Weights of a small transformer language model.
Size: 15 layers, width 512, 4 heads of 128, MLP 1024 SwiGLU, vocabulary 8192, 108M parameters.
Architecture: RMSNorm before each block, hashed n-gram embeddings, an embedding shortcut.
Training: a variant of Adam for these matrices, 822M tokens, 4291 steps.
Each number is 50 + 10 x the weight over the matrix's rms, rounded and kept within 0 to 99. Layers, rows and columns count from 0.

# layer 11 MLP gate, 1024x512, rms 0.0442, rows 323-373, columns 448-511
51 60 61 49 61 32 39 33 47 45 54 53 32 39 53 52 43 52 56 52 44 61 43 48 46 52 35 51 35 24 44 29 40 52 59 80 41 53 59 51 44 43 59 77 48 28 52 70 53 52 68 46 48 54 39 32 61 55 66 58 64 41 45 56
60 60 57 48 59 44 43 46 50 54 51 57 68 46 47 50 60 47 57 57 57 61 47 47 49 39 47 53 55 51 56 49 48 60 49 54 40 50 65 54 59 54 65 41 49 26 38 45 25 49 58 53 49 54 56 46 44 62 42 63 54 52 48 51
49 42 42 46 52 58 58 41 54 50 50 64 39 53 42 37 53 49 64 52 57 52 31 56 32 43 48 52 43 45 57 57 44 36 60 56 46 31 57 57 32 52 36 66 55 45 36 62 39 57 40 51 53 51 53 52 47 46 41 46 51 48 39 48
52 48 67 52 51 60 53 47 53 47 35 49 36 58 45 64 76 26 48 55 51 62 33 48 62 42 54 52 46 61 52 50 43 45 51 62 59 40 55 35 51 70 77 55 44 34 55 53 44 41 69 50 54 36 56 49 70 61 44 63 47 47 51 66
61 50 63 61 44 41 49 71 48 39 54 51 49 40 41 50 55 42 59 62 45 41 37 45 58 66 58 51 49 63 58 51 42 58 57 31 60 48 49 59 42 48 52 29 46 45 54 53 37 41 51 52 42 52 45 44 52 49 35 57 40 40 76 42
43 36 71 71 56 29 52 52 53 51 61 53 35 50 44 45 44 49 62 81 49 34 60 49 35 50 50 61 48 59 59 47 59 48 42 57 60 58 29 33 35 34 55 44 36 49 54 49 28 55 66 53 46 57 58 45 71 45 49 44 52 45 51 61
59 59 60 46 43 50 55 38 56 43 45 53 60 50 39 46 45 51 39 66 43 50 50 48 53 49 58 46 50 51 53 56 53 72 70 55 40 55 41 53 39 36 46 65 65 53 53 53 64 26 56 46 47 47 56 50 31 42 42 42 59 55 70 59
53 53 45 43 59 31 57 46 59 48 52 61 25 50 46 44 46 64 46 50 55 35 59 45 46 51 35 49 72 38 30 55 48 63 59 43 54 56 36 61 57 55 37 51 67 49 51 51 46 50 39 55 62 64 66 66 64 69 53 53 49 62 34 50
69 51 53 58 70 49 28 50 55 54 64 48 55 45 56 55 63 38 46 56 50 59 56 38 44 58 43 54 49 66 64 38 51 67 46 60 64 52 33 28 43 54 39 47 57 45 81 53 14 49 35 57 53 46 47 38 47 54 45 43 55 74 44 47
43 42 36 64 52 55 33 45 41 25 66 49 32 47 64 45 65 54 49 36 45 55 74 52 54 61 43 56 41 52 51 34 56 44 45 48 52 34 52 53 49 50 56 56 58 52 41 50 50 51 45 40 41 49 41 52 58 51 60 46 29 50 44 47
27 31 63 56 45 46 37 47 47 40 51 55 52 51 43 71 70 50 46 61 59 73 55 59 58 42 37 50 44 44 55 62 48 45 51 50 52 56 57 70 57 49 38 55 42 66 51 45 38 31 42 37 49 46 57 37 41 60 32 49 62 59 61 45
68 39 58 62 48 45 34 53 57 53 56 35 48 41 45 68 53 51 52 61 56 44 57 60 47 56 51 65 49 47 51 50 62 54 45 55 50 40 22 40 29 50 51 40 44 47 74 49 37 35 43 47 48 47 45 47 66 42 59 51 57 54 66 47
70 52 44 56 62 35 42 42 55 46 66 30 38 39 36 63 50 65 40 52 66 59 33 47 42 49 48 50 48 40 50 48 42 31 39 55 51 55 48 54 64 63 35 51 48 59 57 54 49 48 58 51 67 53 48 44 47 67 65 50 42 54 31 39
46 55 53 59 55 54 55 36 53 66 53 47 64 48 60 30 48 46 39 37 21 51 42 57 57 48 36 39 49 64 25 58 51 67 60 60 67 25 61 44 53 35 51 44 62 44 43 61 43 48 58 50 56 64 68 57 45 58 66 52 57 53 53 56
50 54 67 64 57 68 52 58 33 63 56 36 62 45 24 57 55 35 59 52 55 63 56 70 54 37 51 62 51 47 44 58 48 72 54 38 48 48 13 55 35 51 36 52 43 63 53 46 44 52 36 53 45 28 39 49 45 55 38 66 52 45 53 38
58 42 57 72 64 39 47 61 61 69 56 59 71 58 57 67 39 59 30 48 49 54 43 44 36 43 61 41 57 61 62 52 40 51 66 63 37 51 49 41 41 72 58 48 43 36 43 58 60 54 52 27 50 40 52 70 41 71 46 59 59 48 38 70
69 58 72 59 58 48 52 70 36 32 36 54 53 52 45 48 53 60 45 68 61 58 70 51 58 64 45 57 49 63 54 40 38 31 48 33 50 57 40 34 38 51 28 38 67 56 71 49 37 24 37 52 59 47 71 49 67 55 29 34 49 35 59 44
57 64 52 53 41 47 51 59 60 54 34 58 42 50 65 36 73 44 52 60 34 43 33 42 58 49 47 51 32 54 42 56 36 50 53 47 56 33 64 49 57 64 57 41 46 54 52 52 60 38 41 53 54 59 65 70 75 65 40 59 49 55 61 57
51 46 51 32 48 53 35 54 54 59 62 38 47 57 55 52 62 54 55 47 61 49 48 55 49 48 43 60 45 55 42 50 41 55 38 49 54 51 70 51 32 51 39 44 72 50 57 42 48 47 41 34 44 52 32 46 58 62 50 58 60 60 47 51
67 65 39 55 45 55 54 53 43 53 54 49 68 49 46 50 55 50 41 40 55 60 48 20 40 52 66 53 52 42 31 40 35 45 48 53 68 57 49 42 52 36 59 43 51 46 50 40 46 47 52 53 50 44 48 45 55 60 61 46 52 59 42 50
65 55 43 63 56 31 39 62 33 41 43 52 51 47 54 50 42 42 65 55 67 42 56 50 51 33 51 61 30 53 47 61 54 40 59 53 52 39 66 51 37 65 41 47 55 50 55 52 59 49 67 36 49 45 48 47 52 29 45 65 59 53 55 65
38 59 45 56 50 65 40 46 46 68 46 42 75 44 63 46 56 54 59 45 57 63 42 66 49 51 44 64 49 45 52 46 54 33 38 39 42 54 72 45 48 46 51 70 36 56 42 44 49 53 61 35 49 56 50 51 49 43 54 53 55 44 49 50
64 59 58 38 47 61 52 54 42 29 52 59 36 52 51 46 42 56 45 48 59 62 60 46 69 58 49 46 51 52 47 51 44 44 39 42 51 43 37 54 60 56 63 48 56 49 64 53 56 46 48 54 64 51 44 48 34 57 44 58 49 48 47 63
67 39 54 39 53 37 44 45 60 42 38 56 55 53 52 64 47 51 52 53 64 37 40 54 50 42 37 47 44 77 46 51 46 51 47 57 41 34 36 44 52 57 47 50 70 29 46 67 47 57 45 47 48 60 56 50 46 42 51 49 53 39 48 66
53 45 43 40 40 37 38 46 46 36 62 62 41 59 43 58 53 64 49 52 51 44 62 32 62 53 61 50 61 42 39 49 53 71 46 36 44 53 48 59 42 45 41 48 64 40 57 42 54 53 51 32 49 29 46 45 48 48 54 58 65 47 43 40
38 30 61 48 39 44 55 54 39 45 49 55 56 35 44 48 62 47 61 51 62 70 37 61 62 38 46 46 24 47 47 44 40 52 64 46 48 45 50 52 62 50 46 66 43 46 43 51 66 45 47 56 47 61 46 64 59 37 41 36 57 57 41 47
56 49 50 26 50 44 44 64 37 43 38 40 43 41 49 45 48 31 50 43 43 37 48 45 28 29 59 66 67 62 46 56 36 52 38 56 46 45 52 52 38 70 43 65 69 61 56 42 50 60 59 65 48 51 44 36 70 51 40 44 66 64 52 43
55 52 36 47 42 32 66 47 52 57 34 52 73 63 51 58 37 42 47 33 39 45 52 63 51 46 71 73 62 45 60 56 42 54 30 40 45 50 55 47 47 47 68 70 34 41 42 32 51 51 61 41 57 75 36 46 61 35 55 60 51 66 37 44
54 66 48 43 27 28 33 25 40 32 51 50 38 35 55 53 41 63 52 37 64 25 48 46 36 56 63 51 47 24 55 37 53 54 55 55 47 63 47 56 58 56 49 48 52 56 45 49 50 57 50 52 68 58 51 45 74 49 50 61 52 34 53 51
64 39 28 38 43 43 33 37 45 37 56 39 47 39 37 45 45 33 55 38 48 29 34 58 45 54 48 51 60 31 61 46 47 52 50 40 62 55 59 65 32 54 41 46 59 40 46 46 45 48 63 47 44 57 37 34 29 48 54 48 42 51 37 58
40 60 47 45 58 42 51 49 69 49 68 47 51 50 34 36 54 43 39 61 66 53 60 48 58 56 39 55 40 66 38 62 44 45 46 39 69 49 47 42 63 50 53 44 49 80 71 69 41 43 43 51 59 60 45 36 35 59 52 59 51 44 68 60
46 60 39 43 66 40 52 51 69 47 46 68 61 64 34 38 48 67 26 55 38 50 40 44 54 22 47 59 37 67 52 58 46 47 54 56 48 24 52 52 45 64 48 39 41 41 49 65 50 60 63 47 43 55 61 57 30 53 53 57 41 70 60 58
65 48 55 64 46 49 39 49 55 61 44 28 49 53 46 51 43 55 53 46 35 62 39 48 43 57 53 52 48 52 47 50 64 40 53 60 44 46 40 60 52 46 55 46 34 39 66 63 53 49 30 45 56 56 48 35 53 59 56 63 54 57 54 54
63 44 55 38 37 49 45 60 46 55 54 41 38 39 34 43 48 56 65 45 49 25 36 69 52 53 40 41 67 52 45 50 35 63 35 57 44 50 41 34 55 41 31 52 34 55 65 43 64 59 39 49 65 43 79 39 59 65 50 38 32 55 42 56
56 55 69 52 37 49 53 47 58 54 45 39 53 55 55 56 44 46 40 63 65 80 47 45 59 42 42 48 53 51 47 47 51 44 70 66 39 65 40 41 46 56 30 59 49 64 61 52 33 32 56 40 53 32 44 51 45 39 52 36 49 40 44 51
66 50 52 59 43 38 59 52 43 55 39 42 47 51 57 52 54 36 45 50 36 58 65 29 54 49 44 49 61 44 35 44 52 49 25 44 60 31 58 71 48 48 55 56 57 50 48 58 42 61 64 49 38 41 51 72 54 48 35 47 54 60 58 52
58 70 40 40 52 32 72 36 53 51 52 64 36 69 38 31 53 55 32 58 47 47 50 52 56 31 50 40 51 65 59 46 54 43 58 50 53 46 40 55 68 60 55 51 43 39 59 48 58 50 42 49 47 57 48 46 55 55 52 38 47 49 37 50
48 55 60 51 37 35 59 60 50 65 41 69 59 42 59 62 65 45 68 56 44 51 54 55 48 63 62 60 44 64 58 58 43 44 39 46 49 55 30 40 50 56 63 54 62 46 56 40 36 39 58 44 59 65 67 41 54 68 54 60 52 62 42 60
55 31 53 52 48 60 58 36 64 55 63 61 64 36 51 57 69 50 54 51 55 37 51 65 55 49 53 53 59 67 34 61 39 56 50 69 46 52 41 58 61 53 65 36 36 47 74 52 43 60 52 37 52 39 67 49 45 51 46 48 40 55 50 51
36 42 56 33 60 43 63 52 53 45 28 69 37 58 54 42 52 63 55 51 47 40 53 59 65 47 51 37 49 40 66 46 53 55 42 59 67 54 51 42 49 46 51 57 50 49 59 68 56 58 43 62 59 61 49 39 57 60 34 45 40 48 36 53
62 53 55 51 64 42 61 58 45 48 44 60 43 41 29 47 48 74 43 50 54 50 59 56 58 49 62 51 62 59 55 59 59 40 53 44 53 41 48 42 50 53 51 41 38 53 68 56 56 54 44 58 39 84 60 49 37 55 48 39 49 53 53 49
55 37 52 49 49 60 49 65 47 46 53 58 52 70 65 53 68 34 40 44 53 34 56 42 46 39 50 71 56 61 57 32 31 66 46 44 56 57 37 33 68 53 67 52 40 40 37 41 41 57 47 46 56 49 55 57 40 77 40 59 64 59 43 66
49 44 48 52 53 56 53 59 48 46 55 51 40 38 42 50 56 50 65 60 53 43 56 46 48 53 52 41 29 58 38 49 67 45 65 41 46 36 72 51 34 67 49 48 75 47 62 50 61 60 56 60 46 55 58 30 49 36 68 60 50 53 57 60
55 54 63 44 65 37 30 45 65 46 68 43 54 47 51 55 65 73 51 53 30 52 44 30 61 75 48 52 52 54 53 37 23 71 41 47 41 49 47 50 54 52 48 50 57 55 44 48 52 55 45 45 69 55 56 38 59 44 54 38 58 66 54 73
54 57 53 49 41 49 46 45 67 55 50 53 37 53 56 44 50 49 51 47 58 43 56 47 46 44 49 53 53 41 52 57 49 42 42 46 58 53 38 46 50 51 35 48 61 64 37 57 66 42 66 47 39 39 57 38 39 45 54 44 61 60 46 61
57 47 68 39 58 42 60 43 48 38 59 65 66 45 53 67 69 55 37 57 34 47 48 51 50 45 49 47 53 76 32 58 51 51 50 49 60 29 45 55 64 53 61 43 46 43 50 63 54 56 52 56 40 51 41 55 52 62 58 50 57 62 65 67
34 36 61 55 44 55 36 34 58 53 49 54 51 46 59 50 36 49 59 50 41 56 61 32 53 33 34 51 50 53 41 50 54 61 65 52 49 41 20 28 51 58 46 45 42 46 62 50 56 64 44 59 51 49 54 62 53 61 34 47 51 54 40 64
58 52 50 47 55 55 35 51 52 58 57 65 41 75 57 46 61 58 42 49 57 59 51 31 40 59 58 57 43 67 61 36 56 53 44 42 54 63 50 45 50 57 57 44 46 43 44 57 54 36 58 54 45 45 46 50 32 47 40 59 60 48 53 52
61 33 58 48 50 56 37 63 54 54 58 68 45 55 25 46 56 30 36 50 41 56 51 29 69 51 62 49 51 56 50 41 41 49 73 46 65 47 45 60 52 61 58 59 35 66 60 52 49 42 52 41 63 46 44 45 59 58 56 41 79 52 47 46
40 45 37 47 45 38 77 43 52 49 46 37 51 53 54 49 47 51 49 62 64 51 55 43 54 38 52 46 60 52 70 55 58 47 39 56 52 53 47 56 69 47 47 56 41 68 33 40 43 65 44 56 57 54 41 47 53 61 60 41 51 36 41 65
45 25 65 39 57 56 53 57 52 39 67 47 61 46 56 39 52 46 48 52 55 31 42 38 45 54 28 59 39 57 40 51 37 55 40 45 50 38 66 51 38 47 54 34 54 39 47 44 60 45 81 50 53 57 43 25 50 40 59 53 58 73 48 33